Weights of a small GPT-style language model, trained from scratch on English Wikipedia: width 320, a variant of Adam for these matrices.
Each number is 200 + 30 x the weight over its row's rms, rounded and kept within 0 to 999. Layers, rows and columns count from 0. The size before them is the row's rms in percent of the matrix's.

# layer 7 MLP up, 832x320, rms 0.0454, rows 408-451, columns 0-159
094,228,176,184,224,249,189,136,232,211,170,241,234,185,213,183,186,210,262,176,200,230,196,211,211,194,208,182,206,200,159,225,195,206,199,217,207,169,247,233,242,194,208,185,201,198,253,212,188,174,201,221,269,235,216,224,201,232,121,224,230,189,221,250,182,182,220,197,177,232,225,224,203,208,178,236,200,165,226,206,173,198,170,206,238,206,230,165,211,214,177,204,207,150,148,202,193,208,230,220,247,143,257,244,166,183,224,181,179,218,201,217,163,180,149,198,229,234,150,181,225,240,271,198,161,118,231,201,246,222,163,203,197,189,204,201,208,156,251,205,212,147,161,209,150,164,141,212,205,154,167,231,192,191,172,294,215,254,225,202,201
098,172,208,155,175,240,199,205,133,205,247,215,206,190,148,219,222,134,285,192,236,182,200,214,238,230,217,246,226,178,230,251,192,170,237,172,216,223,136,211,214,155,189,203,163,161,221,215,236,182,218,144,201,135,200,151,244,252,175,227,166,207,222,203,214,215,191,218,292,184,161,216,215,206,247,170,204,224,180,230,158,183,211,200,173,184,195,174,179,202,187,149,187,255,202,208,192,224,186,211,120,208,237,225,238,235,178,187,288,215,263,168,196,151,184,205,194,235,236,217,142,144,216,208,168,207,177,212,241,188,193,203,205,175,195,201,172,169,209,211,148,154,160,223,207,185,146,202,211,245,233,217,234,222,182,221,166,129,219,224,206
098,174,262,220,196,186,209,263,226,208,178,236,243,192,135,190,214,145,265,162,237,213,188,212,243,184,248,247,190,216,227,177,175,215,170,190,201,201,157,209,198,167,240,163,226,246,198,229,216,219,243,198,194,218,199,214,149,190,173,214,253,206,259,200,172,213,233,216,241,215,216,215,158,186,261,188,241,207,194,217,138,153,188,204,236,176,187,145,210,205,183,231,201,227,166,221,220,160,201,203,256,182,179,190,196,182,207,214,191,211,194,173,196,183,219,181,230,201,227,235,192,196,189,198,183,208,202,256,200,203,173,216,192,170,202,215,158,206,162,194,212,199,210,160,172,217,174,201,217,171,171,159,187,144,215,156,174,147,205,159,222
103,191,246,196,184,202,250,197,253,134,164,199,214,197,229,250,172,184,160,176,193,233,215,162,220,239,159,212,176,214,186,185,174,218,182,220,187,205,208,214,162,225,182,157,184,225,176,210,136,238,243,172,241,225,223,247,198,192,232,183,194,162,139,202,207,232,201,217,189,223,217,181,206,171,156,213,231,263,217,214,205,215,203,172,211,176,195,233,205,195,241,162,189,183,189,202,252,190,180,170,199,186,181,167,184,211,204,220,232,231,170,209,166,257,194,140,190,252,247,176,207,223,204,167,229,179,227,200,208,196,227,234,203,154,199,134,234,196,262,197,156,246,162,173,163,236,244,214,214,213,191,223,189,207,164,194,209,207,224,184,195
101,244,198,205,139,177,173,209,239,197,167,225,180,196,166,186,205,209,240,208,193,234,175,177,213,196,203,217,204,200,182,223,156,149,197,237,173,213,165,216,222,202,227,181,191,202,228,172,235,186,215,239,211,197,220,215,206,172,130,227,248,181,206,261,164,237,217,217,222,209,259,186,237,205,202,150,166,240,194,225,232,177,179,187,214,239,284,206,210,148,159,185,221,195,175,213,205,146,216,235,176,218,143,191,234,187,162,194,212,172,191,188,246,122,167,162,233,232,165,216,241,144,192,177,158,200,142,195,176,200,251,144,193,247,218,161,213,152,164,211,194,213,183,224,231,211,239,209,187,185,240,221,200,192,214,179,196,224,196,238,214
099,229,227,257,187,147,201,162,239,168,130,187,253,150,157,187,206,171,242,165,171,145,219,159,216,186,197,249,268,277,240,212,201,184,227,198,176,230,210,182,147,198,246,215,226,201,288,222,186,218,205,193,202,115,242,159,204,173,154,151,210,198,192,161,200,221,226,216,230,214,207,179,178,190,233,207,199,181,245,179,221,196,193,211,205,238,219,237,231,203,231,164,184,176,220,255,186,176,165,198,215,205,196,215,219,215,196,161,223,169,158,230,202,215,194,173,216,218,252,199,213,194,248,126,173,207,244,238,221,204,170,209,196,262,230,154,196,202,195,156,218,199,185,230,160,267,219,170,216,167,224,258,217,178,154,246,139,213,153,198,217
102,206,187,179,202,265,187,194,240,209,184,228,190,182,228,222,186,266,205,217,186,206,245,188,199,165,185,203,174,237,185,165,167,241,256,216,247,239,204,211,197,184,206,206,182,174,173,181,220,214,229,185,221,195,194,189,169,195,222,222,238,165,210,222,204,199,248,211,178,192,226,207,167,220,168,275,220,174,166,252,250,210,176,233,177,158,186,145,227,208,210,207,204,222,194,208,219,202,261,222,190,207,162,233,226,223,199,167,196,208,223,220,199,235,184,222,180,224,244,140,201,198,184,193,175,249,210,156,211,211,175,217,135,182,185,245,206,207,176,185,121,276,179,209,217,218,184,188,189,233,237,190,184,199,148,251,232,193,206,176,232
097,216,216,189,244,235,178,140,213,200,146,228,180,217,166,209,216,197,169,199,204,223,222,214,165,202,206,209,129,229,213,211,208,218,219,219,203,195,247,204,197,193,203,221,231,200,192,180,256,248,216,263,203,148,170,246,217,193,226,196,221,214,208,185,186,183,187,222,191,240,167,179,153,183,195,149,219,185,160,203,193,198,133,182,213,190,180,223,209,197,208,190,192,196,205,202,161,241,201,206,203,207,205,211,234,178,258,205,193,148,182,188,184,253,128,237,197,209,228,257,229,233,203,200,188,216,195,182,202,213,181,189,179,202,238,159,214,234,148,194,185,209,161,221,163,174,196,169,165,157,186,273,169,196,146,182,223,197,213,181,192
098,198,192,198,171,190,212,140,199,247,205,202,210,213,169,176,263,184,213,220,200,236,240,185,229,202,153,149,219,189,231,264,235,216,281,190,181,177,215,217,232,202,159,232,217,223,213,200,229,187,223,181,172,168,194,190,202,243,156,159,212,211,209,260,144,180,217,200,165,238,201,213,210,194,197,197,154,190,260,227,208,218,201,153,197,194,212,214,233,217,179,169,239,121,209,217,253,241,199,263,242,183,177,222,191,240,230,226,194,193,202,189,176,219,207,161,236,216,155,191,210,211,219,140,190,248,206,168,206,207,194,216,218,146,171,230,185,167,237,180,155,168,198,227,216,177,218,220,213,234,175,222,199,198,156,189,171,239,241,182,223
097,208,189,238,204,176,128,253,203,192,207,213,258,171,147,206,224,233,233,145,174,252,200,226,196,231,242,243,218,222,191,219,132,198,183,244,198,183,209,187,195,220,195,225,202,214,183,228,175,186,206,197,209,215,188,195,203,225,212,174,192,196,212,182,237,236,188,160,285,223,185,207,211,205,188,234,161,187,217,161,252,160,186,160,206,175,200,239,201,199,225,156,262,196,147,178,203,132,230,192,204,194,186,152,194,169,215,255,229,241,193,185,165,223,200,195,196,247,196,145,188,188,158,209,222,222,167,200,193,196,239,144,193,176,256,215,241,205,212,195,230,152,195,149,271,199,193,197,204,222,172,194,230,200,198,259,195,164,224,179,191
103,219,190,148,186,155,201,134,228,156,212,192,246,154,200,155,268,187,215,231,243,241,178,195,176,190,173,189,210,169,224,244,192,220,245,206,248,169,264,214,228,180,201,227,205,167,157,227,177,229,201,217,200,225,174,219,146,190,218,165,177,176,227,219,203,119,221,220,197,172,213,194,210,183,188,161,198,199,187,212,175,193,198,182,165,196,223,201,162,158,199,207,172,228,236,210,227,223,171,208,197,206,244,216,211,176,137,263,169,208,166,169,170,227,206,201,223,208,144,168,184,202,210,243,198,214,193,199,232,211,249,181,216,227,223,201,168,238,206,224,231,235,220,174,144,243,204,230,178,185,214,170,242,191,240,225,210,225,214,201,214
098,180,233,199,211,235,199,252,207,247,243,222,131,200,161,191,245,245,177,116,236,214,219,178,151,150,273,191,172,171,218,156,196,183,223,213,166,256,195,187,186,195,126,201,163,187,209,226,213,138,184,191,184,176,204,213,232,200,155,199,233,150,172,258,207,192,165,193,213,150,219,189,177,283,217,175,205,239,241,248,212,170,273,204,164,185,238,215,189,176,163,218,187,252,207,208,176,201,286,212,180,216,198,226,195,205,193,151,199,178,219,201,197,215,149,240,208,218,225,249,246,182,192,216,152,168,176,199,204,131,203,173,227,168,169,232,202,175,224,181,262,211,240,235,201,207,232,170,204,195,232,200,258,161,215,191,174,208,188,211,185
104,154,232,229,222,218,173,174,219,154,193,148,208,225,150,183,263,180,194,196,190,168,145,200,213,193,236,164,202,243,203,221,190,162,244,200,194,173,229,152,240,192,210,195,191,220,201,213,193,182,184,172,190,175,183,234,140,191,158,248,184,254,145,177,280,236,159,178,196,240,197,199,173,214,225,157,188,234,179,172,249,218,235,177,204,234,228,154,241,229,196,240,188,206,152,214,181,197,199,212,202,162,238,163,171,164,185,214,205,233,151,236,189,189,229,191,225,179,180,199,236,153,215,206,204,205,216,206,196,169,192,213,220,212,193,226,247,184,232,196,202,248,202,195,212,158,228,200,252,158,190,187,118,242,169,267,226,172,228,172,223
103,191,176,204,227,223,255,190,169,211,170,178,184,224,179,244,189,171,196,165,223,162,181,209,218,187,236,227,203,177,177,224,253,165,209,195,177,258,197,194,179,164,212,158,198,195,214,155,180,201,193,207,178,167,136,228,210,164,222,191,179,212,177,167,243,266,180,204,230,172,149,190,211,147,171,151,233,226,207,209,229,194,142,192,211,145,154,214,231,219,199,210,182,196,161,260,170,168,232,200,171,224,210,212,179,177,179,145,219,246,177,203,183,258,210,193,195,191,255,243,217,172,117,202,230,190,229,196,224,186,138,148,186,248,240,239,200,192,211,187,195,196,210,210,207,243,178,231,178,204,130,245,174,182,183,187,242,157,177,212,193
099,212,229,188,224,197,192,178,209,247,231,163,161,167,149,290,220,224,180,227,211,237,223,167,224,153,254,165,251,157,203,174,177,171,242,241,202,168,235,187,231,135,163,155,204,189,191,204,250,202,225,184,182,226,206,157,205,186,216,225,157,170,264,238,181,181,207,172,234,219,205,180,149,192,217,205,173,216,229,218,262,169,157,197,180,213,205,196,220,225,179,218,177,240,223,173,214,190,238,212,182,170,161,193,218,189,120,237,203,203,186,168,225,164,253,198,225,174,240,172,208,194,245,188,191,202,219,190,245,166,135,164,222,221,187,193,195,215,178,217,188,196,110,255,202,197,196,193,215,199,188,171,165,186,221,249,155,160,196,246,195
101,256,228,210,193,213,164,208,188,221,162,168,190,194,200,157,195,143,174,210,139,218,123,198,208,168,233,265,233,240,251,231,227,178,245,207,202,169,193,183,179,261,209,184,192,158,175,208,269,175,168,180,234,171,191,188,182,194,184,195,196,234,163,191,225,168,232,215,218,142,202,179,170,246,153,190,211,180,262,230,169,182,197,176,214,244,143,145,195,200,223,201,251,210,191,171,189,302,220,194,176,271,220,242,219,199,219,176,205,216,175,233,217,200,198,195,183,205,207,199,150,120,189,193,172,180,214,198,213,185,177,188,171,196,174,268,203,160,188,203,222,215,194,127,190,181,237,253,180,207,204,162,239,190,255,213,158,192,188,156,204
101,169,179,174,199,180,257,209,149,193,187,200,226,209,254,224,186,190,206,212,257,268,185,164,184,263,208,235,177,225,176,189,205,170,204,236,162,146,213,201,131,219,137,253,212,229,214,224,161,153,227,226,223,193,173,233,191,244,223,218,201,239,183,215,157,193,195,183,226,233,234,211,266,229,216,181,203,221,234,172,177,207,206,216,189,218,185,141,196,221,200,201,251,157,171,163,185,196,198,256,220,245,168,191,218,164,177,202,176,204,172,215,160,217,236,237,184,200,216,187,201,188,175,199,204,209,235,233,195,232,222,240,173,174,189,224,196,189,217,276,219,199,205,284,188,178,183,152,214,185,166,205,251,201,237,194,217,238,174,163,229
102,227,269,245,213,228,178,179,182,208,166,213,186,226,218,175,168,154,193,253,142,180,145,189,193,215,252,157,161,228,162,230,163,237,223,192,219,170,217,204,189,193,176,190,161,231,225,186,166,200,228,255,198,204,187,215,196,200,244,216,256,142,213,201,245,187,167,146,232,206,174,206,231,186,214,163,203,202,254,211,169,201,264,253,206,204,219,208,199,176,200,223,171,206,216,162,233,206,163,230,201,147,142,166,178,205,153,184,244,208,206,212,201,173,267,155,154,210,207,185,212,205,201,175,200,259,218,229,221,209,267,192,220,169,190,174,168,163,192,156,204,229,195,162,262,214,207,167,224,189,192,213,216,157,215,179,216,185,268,163,203
099,197,252,215,199,178,215,209,200,227,184,219,179,159,195,144,229,168,214,203,183,218,164,200,227,215,184,202,239,190,210,196,151,161,164,256,161,211,224,190,228,243,225,222,142,151,209,213,149,191,251,193,216,186,216,182,178,189,201,248,199,160,192,184,231,246,229,211,242,163,189,187,206,198,189,170,213,180,192,201,186,221,198,169,156,225,164,185,165,201,239,201,181,190,211,225,177,184,238,180,183,179,177,192,206,132,176,190,182,198,162,228,173,199,225,244,200,174,162,147,196,168,166,201,188,266,161,232,157,218,230,135,218,174,199,260,215,259,206,227,261,224,188,164,212,235,204,221,207,224,236,205,196,206,262,173,193,225,170,215,219
100,173,239,196,214,235,173,199,205,192,177,211,229,213,144,178,231,146,229,177,223,189,217,187,213,222,216,241,241,184,196,138,213,223,209,181,177,108,195,193,184,242,206,192,182,171,225,128,215,165,170,201,206,221,176,210,176,174,224,209,195,196,163,209,178,229,213,130,253,206,188,220,176,161,224,204,224,193,160,216,165,235,243,214,167,200,184,168,215,184,220,185,246,281,202,201,214,181,214,225,214,216,144,247,215,233,168,213,245,259,235,211,156,230,233,227,192,214,205,225,201,179,124,202,232,190,203,216,264,232,216,206,212,198,179,218,198,162,237,195,137,176,207,155,147,260,222,128,187,164,191,191,186,190,199,183,178,189,169,184,166
092,114,264,234,206,264,210,212,222,211,200,234,229,213,152,123,185,212,249,191,169,238,251,205,240,187,220,253,212,243,190,178,208,173,216,178,208,188,158,217,199,201,191,218,168,207,136,176,222,239,207,208,195,243,236,183,203,190,182,145,250,220,222,209,167,154,220,205,212,262,159,152,229,230,235,232,172,195,209,180,171,206,139,205,174,143,204,205,219,162,211,162,190,215,245,242,241,185,157,234,184,220,204,218,273,211,282,179,183,215,225,181,179,164,124,231,218,239,189,210,180,251,176,189,179,148,183,176,217,163,190,233,205,202,174,223,195,141,232,191,229,195,229,208,226,185,221,238,223,168,201,199,227,196,146,230,194,186,228,246,186
105,189,223,190,205,204,179,182,173,211,196,261,230,153,224,159,182,156,145,200,223,194,162,211,146,194,214,212,185,212,224,233,162,213,240,256,187,179,210,213,205,231,196,223,174,200,248,250,233,184,205,176,226,138,207,211,176,164,133,174,160,134,184,207,227,200,245,249,211,178,233,210,221,251,172,191,238,237,219,207,197,201,206,176,187,191,197,205,191,190,150,216,176,237,192,189,196,231,164,242,221,183,233,150,206,235,170,176,169,223,170,206,174,179,237,203,170,175,249,230,191,134,158,205,173,206,145,153,210,199,202,179,255,153,179,233,260,186,188,138,254,176,193,152,203,217,209,231,183,195,211,235,210,224,129,161,230,229,232,232,181
099,146,187,208,179,265,186,215,189,213,184,219,240,211,161,239,174,175,227,193,204,139,166,212,151,212,206,184,228,220,154,199,156,184,219,239,181,201,173,137,170,220,209,205,241,199,142,204,184,206,140,182,177,160,203,222,130,272,211,196,205,190,171,248,255,266,259,191,203,171,208,169,133,230,217,198,216,151,230,173,216,210,249,265,161,226,148,204,214,198,177,181,186,187,108,249,144,209,164,199,169,175,181,225,183,205,176,130,183,222,157,222,218,200,267,180,181,175,184,188,231,243,186,212,246,163,204,179,196,157,231,197,156,201,229,225,193,231,201,236,217,236,223,196,198,172,167,185,240,190,237,214,245,182,186,240,240,185,246,202,222
099,197,168,133,233,230,194,199,227,213,279,161,243,268,171,177,213,259,232,198,197,235,212,154,171,230,176,230,176,197,226,216,199,217,155,189,233,197,167,195,173,146,227,224,183,188,186,221,227,187,196,178,246,168,209,149,198,168,122,216,175,187,207,182,187,156,212,220,219,205,212,208,242,211,199,175,204,221,209,146,207,251,198,195,178,176,229,196,202,167,204,164,123,246,201,156,220,221,183,242,247,238,275,213,245,182,166,232,218,212,168,172,220,211,160,214,220,175,215,159,182,188,203,222,212,190,244,181,165,231,191,182,228,179,205,200,202,188,185,203,262,175,239,205,258,186,227,191,168,237,206,229,176,210,199,248,213,227,156,199,185
101,232,185,214,191,227,205,202,219,197,198,180,234,213,266,201,168,212,201,235,167,191,226,231,267,213,182,184,214,179,207,231,211,208,209,242,167,181,175,212,147,195,209,209,228,156,213,210,244,191,176,131,226,166,166,186,178,218,185,175,193,162,183,196,149,211,216,140,195,175,189,176,239,157,166,213,218,208,212,165,223,221,251,197,198,160,202,199,212,185,248,180,211,140,222,156,210,169,150,199,211,221,213,159,246,217,235,225,204,210,194,220,191,201,224,178,196,196,175,134,202,218,214,197,255,200,176,191,175,165,215,219,195,162,238,212,203,231,264,223,159,146,205,253,232,191,222,201,157,213,200,176,241,207,224,210,217,247,131,212,224
095,197,207,199,203,238,213,163,189,222,185,207,171,172,237,160,176,205,152,180,202,219,191,176,141,200,193,264,232,239,131,220,174,179,182,206,229,183,236,228,155,168,188,176,192,209,193,193,218,248,171,202,233,189,221,231,279,249,176,206,177,166,188,165,200,247,235,180,172,223,178,208,164,204,188,174,254,215,248,196,212,211,178,213,161,209,182,181,219,210,151,243,231,209,204,239,185,255,195,172,192,184,181,201,205,282,174,198,193,153,171,199,252,205,159,273,213,197,220,217,250,204,198,263,206,186,220,225,170,207,181,175,214,180,236,176,195,227,207,221,216,250,225,189,186,232,182,191,238,170,252,243,199,157,153,235,229,188,218,218,248
100,182,200,184,209,209,209,177,189,196,237,153,183,201,178,204,200,152,168,216,192,171,174,214,187,210,172,206,241,214,145,200,185,229,235,258,139,228,206,274,222,179,173,148,224,171,207,194,174,221,151,207,178,191,216,184,154,229,183,221,182,153,166,176,203,223,177,192,252,222,172,160,221,208,187,220,212,243,219,190,203,194,251,233,175,152,198,153,171,200,222,209,185,166,223,224,174,206,234,188,155,181,158,208,200,192,241,206,218,164,217,198,200,210,238,177,186,165,174,242,206,171,165,226,211,192,196,149,211,185,163,169,192,231,179,220,224,213,171,254,167,179,238,225,212,144,223,192,258,207,237,181,163,213,190,210,242,176,229,180,227
094,229,172,185,233,244,243,197,190,190,166,181,188,164,189,166,204,198,227,263,174,201,197,174,163,196,163,166,184,161,148,174,150,239,186,244,182,258,222,186,193,226,215,180,230,186,195,247,189,216,210,197,190,173,200,207,201,140,152,202,212,242,188,189,186,201,162,202,259,167,190,234,180,281,221,199,134,202,189,232,204,236,230,188,190,218,196,216,206,238,157,202,220,168,216,214,206,197,230,178,207,218,169,183,195,201,156,195,238,208,225,168,174,232,201,205,225,199,161,188,181,201,129,184,208,232,187,231,207,173,226,228,167,198,253,146,193,235,211,192,266,188,152,216,242,178,176,215,205,159,229,280,162,186,218,183,226,224,181,202,229
097,186,215,203,211,230,206,179,229,170,207,198,202,160,197,174,191,156,200,228,182,166,253,196,203,242,238,204,147,206,176,270,164,202,221,205,229,217,274,175,189,203,164,240,172,187,235,178,244,159,153,250,169,205,233,174,207,198,209,264,232,198,138,223,221,184,194,248,178,148,168,220,200,199,164,176,206,177,197,201,227,226,234,208,144,170,251,199,207,247,193,145,166,221,219,174,227,215,206,187,216,171,195,195,186,187,171,156,179,218,162,268,174,212,159,228,166,220,207,215,158,225,175,241,231,172,261,162,212,211,210,237,153,178,233,186,189,216,231,179,214,154,196,232,142,210,231,175,171,182,214,214,217,118,187,173,161,237,214,247,170
096,200,226,171,255,237,179,259,195,235,179,198,133,288,183,216,181,213,202,173,198,166,251,236,205,223,215,218,217,147,179,221,213,217,221,220,172,185,227,158,228,163,199,185,138,149,204,218,196,256,209,231,173,190,170,170,251,188,187,189,203,186,253,156,233,195,171,160,206,216,200,179,238,245,125,183,217,281,219,225,186,223,224,230,190,184,247,196,208,170,249,214,195,231,222,176,176,154,213,161,191,173,192,179,213,196,193,229,262,201,243,197,222,224,249,172,204,166,204,182,222,168,209,190,225,211,174,188,223,149,137,172,209,244,251,212,171,191,201,169,188,255,196,218,210,196,223,161,202,211,202,206,174,242,210,163,166,200,241,176,229
112,228,218,197,150,229,205,184,222,185,197,211,236,220,168,193,126,224,212,233,247,216,202,199,203,182,214,174,217,225,154,185,264,244,233,151,178,197,193,202,206,205,192,175,156,218,216,177,170,222,181,187,244,223,238,198,193,180,182,205,203,199,147,126,172,194,165,237,183,232,182,170,174,206,243,242,202,228,197,241,157,268,212,215,257,230,202,210,165,218,148,178,229,161,194,194,266,161,180,185,214,176,217,190,223,214,172,181,209,153,233,208,215,195,223,203,240,290,184,220,183,208,205,163,231,169,177,177,192,174,243,214,181,170,151,157,221,211,230,218,204,177,202,176,228,181,181,192,213,227,202,228,194,238,219,198,165,219,216,183,184
100,230,191,181,192,176,180,182,237,152,238,213,232,264,202,252,226,231,147,156,197,170,214,210,152,188,213,165,186,185,262,102,163,248,167,192,229,203,175,192,141,195,211,155,172,236,237,192,184,176,224,167,161,190,229,218,198,205,207,213,210,228,242,216,185,207,172,241,204,197,216,186,162,190,198,242,185,221,169,190,196,211,193,213,232,168,192,230,157,214,228,172,240,213,140,182,211,181,176,227,223,219,202,185,201,245,187,208,189,192,205,193,180,184,149,240,221,143,225,212,216,223,201,202,248,191,149,195,113,218,164,216,198,250,186,218,228,230,173,222,208,287,204,211,228,230,214,209,178,233,176,191,192,230,149,218,219,198,187,178,215
092,243,221,129,208,176,195,242,183,193,81,181,197,185,183,203,175,181,198,201,224,237,202,206,180,174,231,209,194,191,184,225,148,201,216,202,210,135,205,223,202,243,214,199,182,192,185,216,208,193,183,243,195,206,229,227,204,134,190,174,151,142,268,136,240,213,240,230,235,191,210,185,170,210,179,216,194,83,223,231,150,219,210,204,228,218,190,187,181,146,154,235,178,252,196,162,194,175,183,218,216,187,207,156,188,161,179,149,194,177,189,201,195,164,199,213,175,227,265,164,184,210,198,235,225,215,173,152,183,139,202,182,226,199,165,199,269,191,255,223,171,244,208,234,152,213,186,230,179,224,198,237,224,178,246,168,180,164,222,186,203
096,220,222,206,203,146,170,211,155,203,134,151,214,208,160,207,257,185,253,155,221,165,175,170,224,196,143,172,169,252,216,233,203,182,249,200,191,183,175,257,204,211,195,162,172,188,197,174,245,234,205,150,201,219,234,173,227,187,201,237,184,216,205,218,252,194,208,283,203,153,209,210,202,212,218,159,216,228,194,176,165,271,172,190,198,195,174,189,155,167,165,205,264,245,205,220,144,198,249,159,223,183,197,166,186,197,202,208,180,169,253,185,229,200,236,150,155,186,249,210,180,234,219,199,225,120,185,174,223,245,174,185,223,211,210,191,187,201,204,220,173,206,214,197,214,206,193,178,201,257,214,207,224,203,175,185,169,230,195,194,226
102,134,192,201,229,232,218,196,214,216,177,134,234,179,207,230,194,196,194,170,271,140,179,154,146,185,197,178,238,191,197,197,222,200,206,234,169,155,254,198,217,171,187,199,201,189,259,170,161,176,167,190,196,159,163,203,280,200,245,212,256,193,221,133,184,191,204,205,187,190,214,215,210,170,181,137,195,176,232,104,236,200,206,269,156,228,223,228,201,210,226,224,205,213,210,264,243,207,256,222,193,235,217,198,199,180,172,192,189,209,216,198,192,210,177,138,222,186,209,183,265,228,199,192,197,206,207,202,213,167,247,186,191,173,176,139,166,173,155,167,238,158,210,232,232,212,230,201,210,174,197,206,224,166,188,219,165,204,153,176,187
109,156,193,203,225,233,189,241,200,191,228,184,211,211,200,205,215,146,193,226,172,198,173,202,222,194,176,204,232,205,164,229,197,218,195,169,191,189,223,181,238,193,204,215,191,211,184,224,205,208,176,221,194,220,208,211,172,158,210,246,270,182,174,168,186,195,177,178,177,266,193,203,190,247,182,177,249,229,235,175,266,242,225,244,225,212,256,182,145,221,153,183,250,194,227,212,180,188,168,228,198,289,240,160,214,186,177,231,182,166,166,212,170,242,88,211,208,214,218,217,193,213,236,222,263,230,234,190,180,185,184,216,146,208,182,162,142,151,168,232,215,174,200,153,188,237,188,254,155,199,203,177,208,254,229,205,193,223,154,210,186
095,157,176,211,210,206,176,208,204,206,177,209,214,230,196,205,157,217,174,178,185,214,148,159,168,173,222,214,181,188,221,224,228,173,200,221,227,141,230,219,215,163,229,250,155,248,167,209,147,246,196,237,202,166,188,198,185,164,140,238,216,138,165,260,190,228,182,209,202,209,186,145,192,207,263,215,224,165,205,183,171,222,220,202,196,191,192,234,172,218,234,206,208,151,197,183,220,209,233,181,211,212,189,178,184,183,202,216,163,218,194,222,187,178,178,199,193,195,170,152,195,230,224,233,210,213,228,212,150,183,175,167,158,198,188,175,203,126,247,181,204,153,226,171,222,181,164,223,186,177,142,159,172,183,242,208,278,211,198,182,178
097,187,248,184,199,148,202,271,205,155,200,193,235,211,222,196,247,159,199,215,202,175,203,240,262,224,226,184,248,182,175,230,195,162,193,219,197,227,216,228,210,204,228,249,204,247,208,213,197,183,133,188,132,166,154,263,226,159,197,214,127,203,188,207,156,238,167,193,219,150,181,205,211,195,176,165,203,211,156,257,175,174,217,220,218,186,194,198,183,211,246,200,220,190,228,191,184,202,137,174,139,200,203,186,240,186,208,209,212,202,231,238,165,173,221,219,175,209,229,252,255,203,198,235,175,199,161,237,216,145,204,199,231,168,226,237,182,217,214,199,180,245,224,175,194,180,157,177,169,152,165,172,224,206,163,209,165,202,174,246,208
106,167,176,192,252,213,166,183,180,204,229,247,143,212,173,192,249,160,156,226,169,196,200,203,252,197,147,207,234,202,196,191,212,236,225,215,217,222,193,233,200,216,210,216,153,159,171,180,199,183,180,235,214,182,223,211,217,181,189,235,226,134,224,199,256,196,128,175,159,207,206,206,190,191,179,218,250,171,213,156,226,218,232,176,189,164,233,217,214,192,215,186,229,199,208,176,241,191,249,258,211,195,220,201,192,202,202,168,203,232,204,279,234,185,218,189,201,219,207,253,207,201,221,216,162,232,225,236,222,203,140,158,252,228,193,168,228,206,236,156,194,209,212,203,208,190,183,239,208,206,240,178,194,173,166,185,207,212,246,240,163
093,241,221,200,182,219,194,207,190,165,163,210,142,203,207,214,197,204,187,179,167,189,179,177,154,221,221,273,216,219,167,231,187,138,231,199,204,178,158,185,245,200,216,222,183,196,231,182,126,209,159,198,227,202,213,159,205,215,162,210,153,193,206,205,192,175,235,183,204,208,185,170,154,223,211,205,201,199,183,219,189,232,243,228,186,203,236,209,194,248,217,201,195,254,139,221,188,240,212,250,171,187,190,181,251,231,211,236,216,188,213,232,209,180,228,272,203,244,195,260,186,186,193,181,223,228,214,181,201,185,224,188,220,188,200,205,202,128,207,169,125,196,161,176,189,229,165,231,174,237,179,179,204,180,208,194,259,205,143,210,152
103,175,162,197,191,183,194,174,180,201,177,197,220,183,228,127,186,185,253,204,208,242,213,232,229,170,192,211,247,165,194,204,230,222,151,201,193,234,207,204,215,125,192,176,199,167,219,201,187,184,201,176,171,189,216,257,140,194,224,171,177,216,231,211,220,231,139,186,185,215,247,196,213,241,253,180,229,151,122,160,210,224,203,207,232,167,247,163,246,202,243,233,179,186,230,229,190,182,186,218,163,189,191,228,233,197,169,227,252,208,262,195,155,178,181,180,112,191,257,178,209,185,164,205,194,176,213,170,218,222,161,242,185,154,148,222,261,151,257,191,218,195,211,166,165,248,120,257,219,173,165,185,173,185,206,156,157,159,176,195,180
092,139,157,196,206,171,197,216,152,158,208,175,234,241,146,154,184,183,246,191,133,206,201,223,253,154,193,191,210,182,167,154,187,227,197,233,200,190,137,183,148,215,224,225,184,199,192,212,247,214,207,183,176,203,240,189,212,253,197,212,268,205,243,184,194,205,222,185,230,162,191,197,248,175,205,208,175,187,206,206,171,224,155,186,214,159,225,214,183,222,224,182,227,187,172,192,188,209,161,206,208,281,223,213,195,218,182,193,201,244,213,153,165,190,190,233,220,191,179,243,191,207,218,242,182,211,214,200,177,180,244,171,171,190,280,187,159,227,194,207,221,212,254,191,213,187,187,208,198,195,216,139,225,214,210,200,151,215,217,178,239
101,239,199,123,168,202,186,184,197,203,208,180,227,171,168,218,194,221,232,185,197,233,133,210,199,183,215,184,247,230,172,189,188,193,200,221,160,236,227,219,205,172,211,216,231,165,205,202,136,189,214,182,181,198,237,185,202,199,185,194,186,190,226,162,223,233,185,232,200,184,225,226,197,211,240,227,184,174,223,191,242,130,155,187,245,158,266,188,249,235,188,208,225,239,146,261,205,220,231,207,221,254,220,189,139,179,247,156,219,198,191,198,184,246,228,272,174,160,244,164,153,197,188,160,191,176,141,223,191,227,187,234,161,139,212,225,215,167,213,213,226,230,192,180,214,199,193,199,176,261,165,150,157,220,162,150,198,253,165,171,216
097,245,202,155,157,195,210,237,194,271,190,243,218,187,173,211,204,222,206,268,180,224,181,261,163,167,216,233,245,101,193,156,215,195,167,271,187,213,136,124,203,202,202,204,207,188,173,185,208,219,171,222,192,170,198,203,229,216,172,183,247,181,202,193,176,212,219,216,228,216,224,201,207,256,211,201,176,196,189,197,200,223,218,140,185,186,182,215,154,195,176,219,146,272,193,198,237,184,218,182,187,199,148,195,204,242,241,210,170,199,251,182,201,207,156,273,193,234,205,190,210,186,201,273,184,194,219,181,185,206,194,195,284,249,238,172,202,239,175,265,186,202,234,158,200,165,174,230,236,200,212,207,201,172,197,207,193,190,209,181,221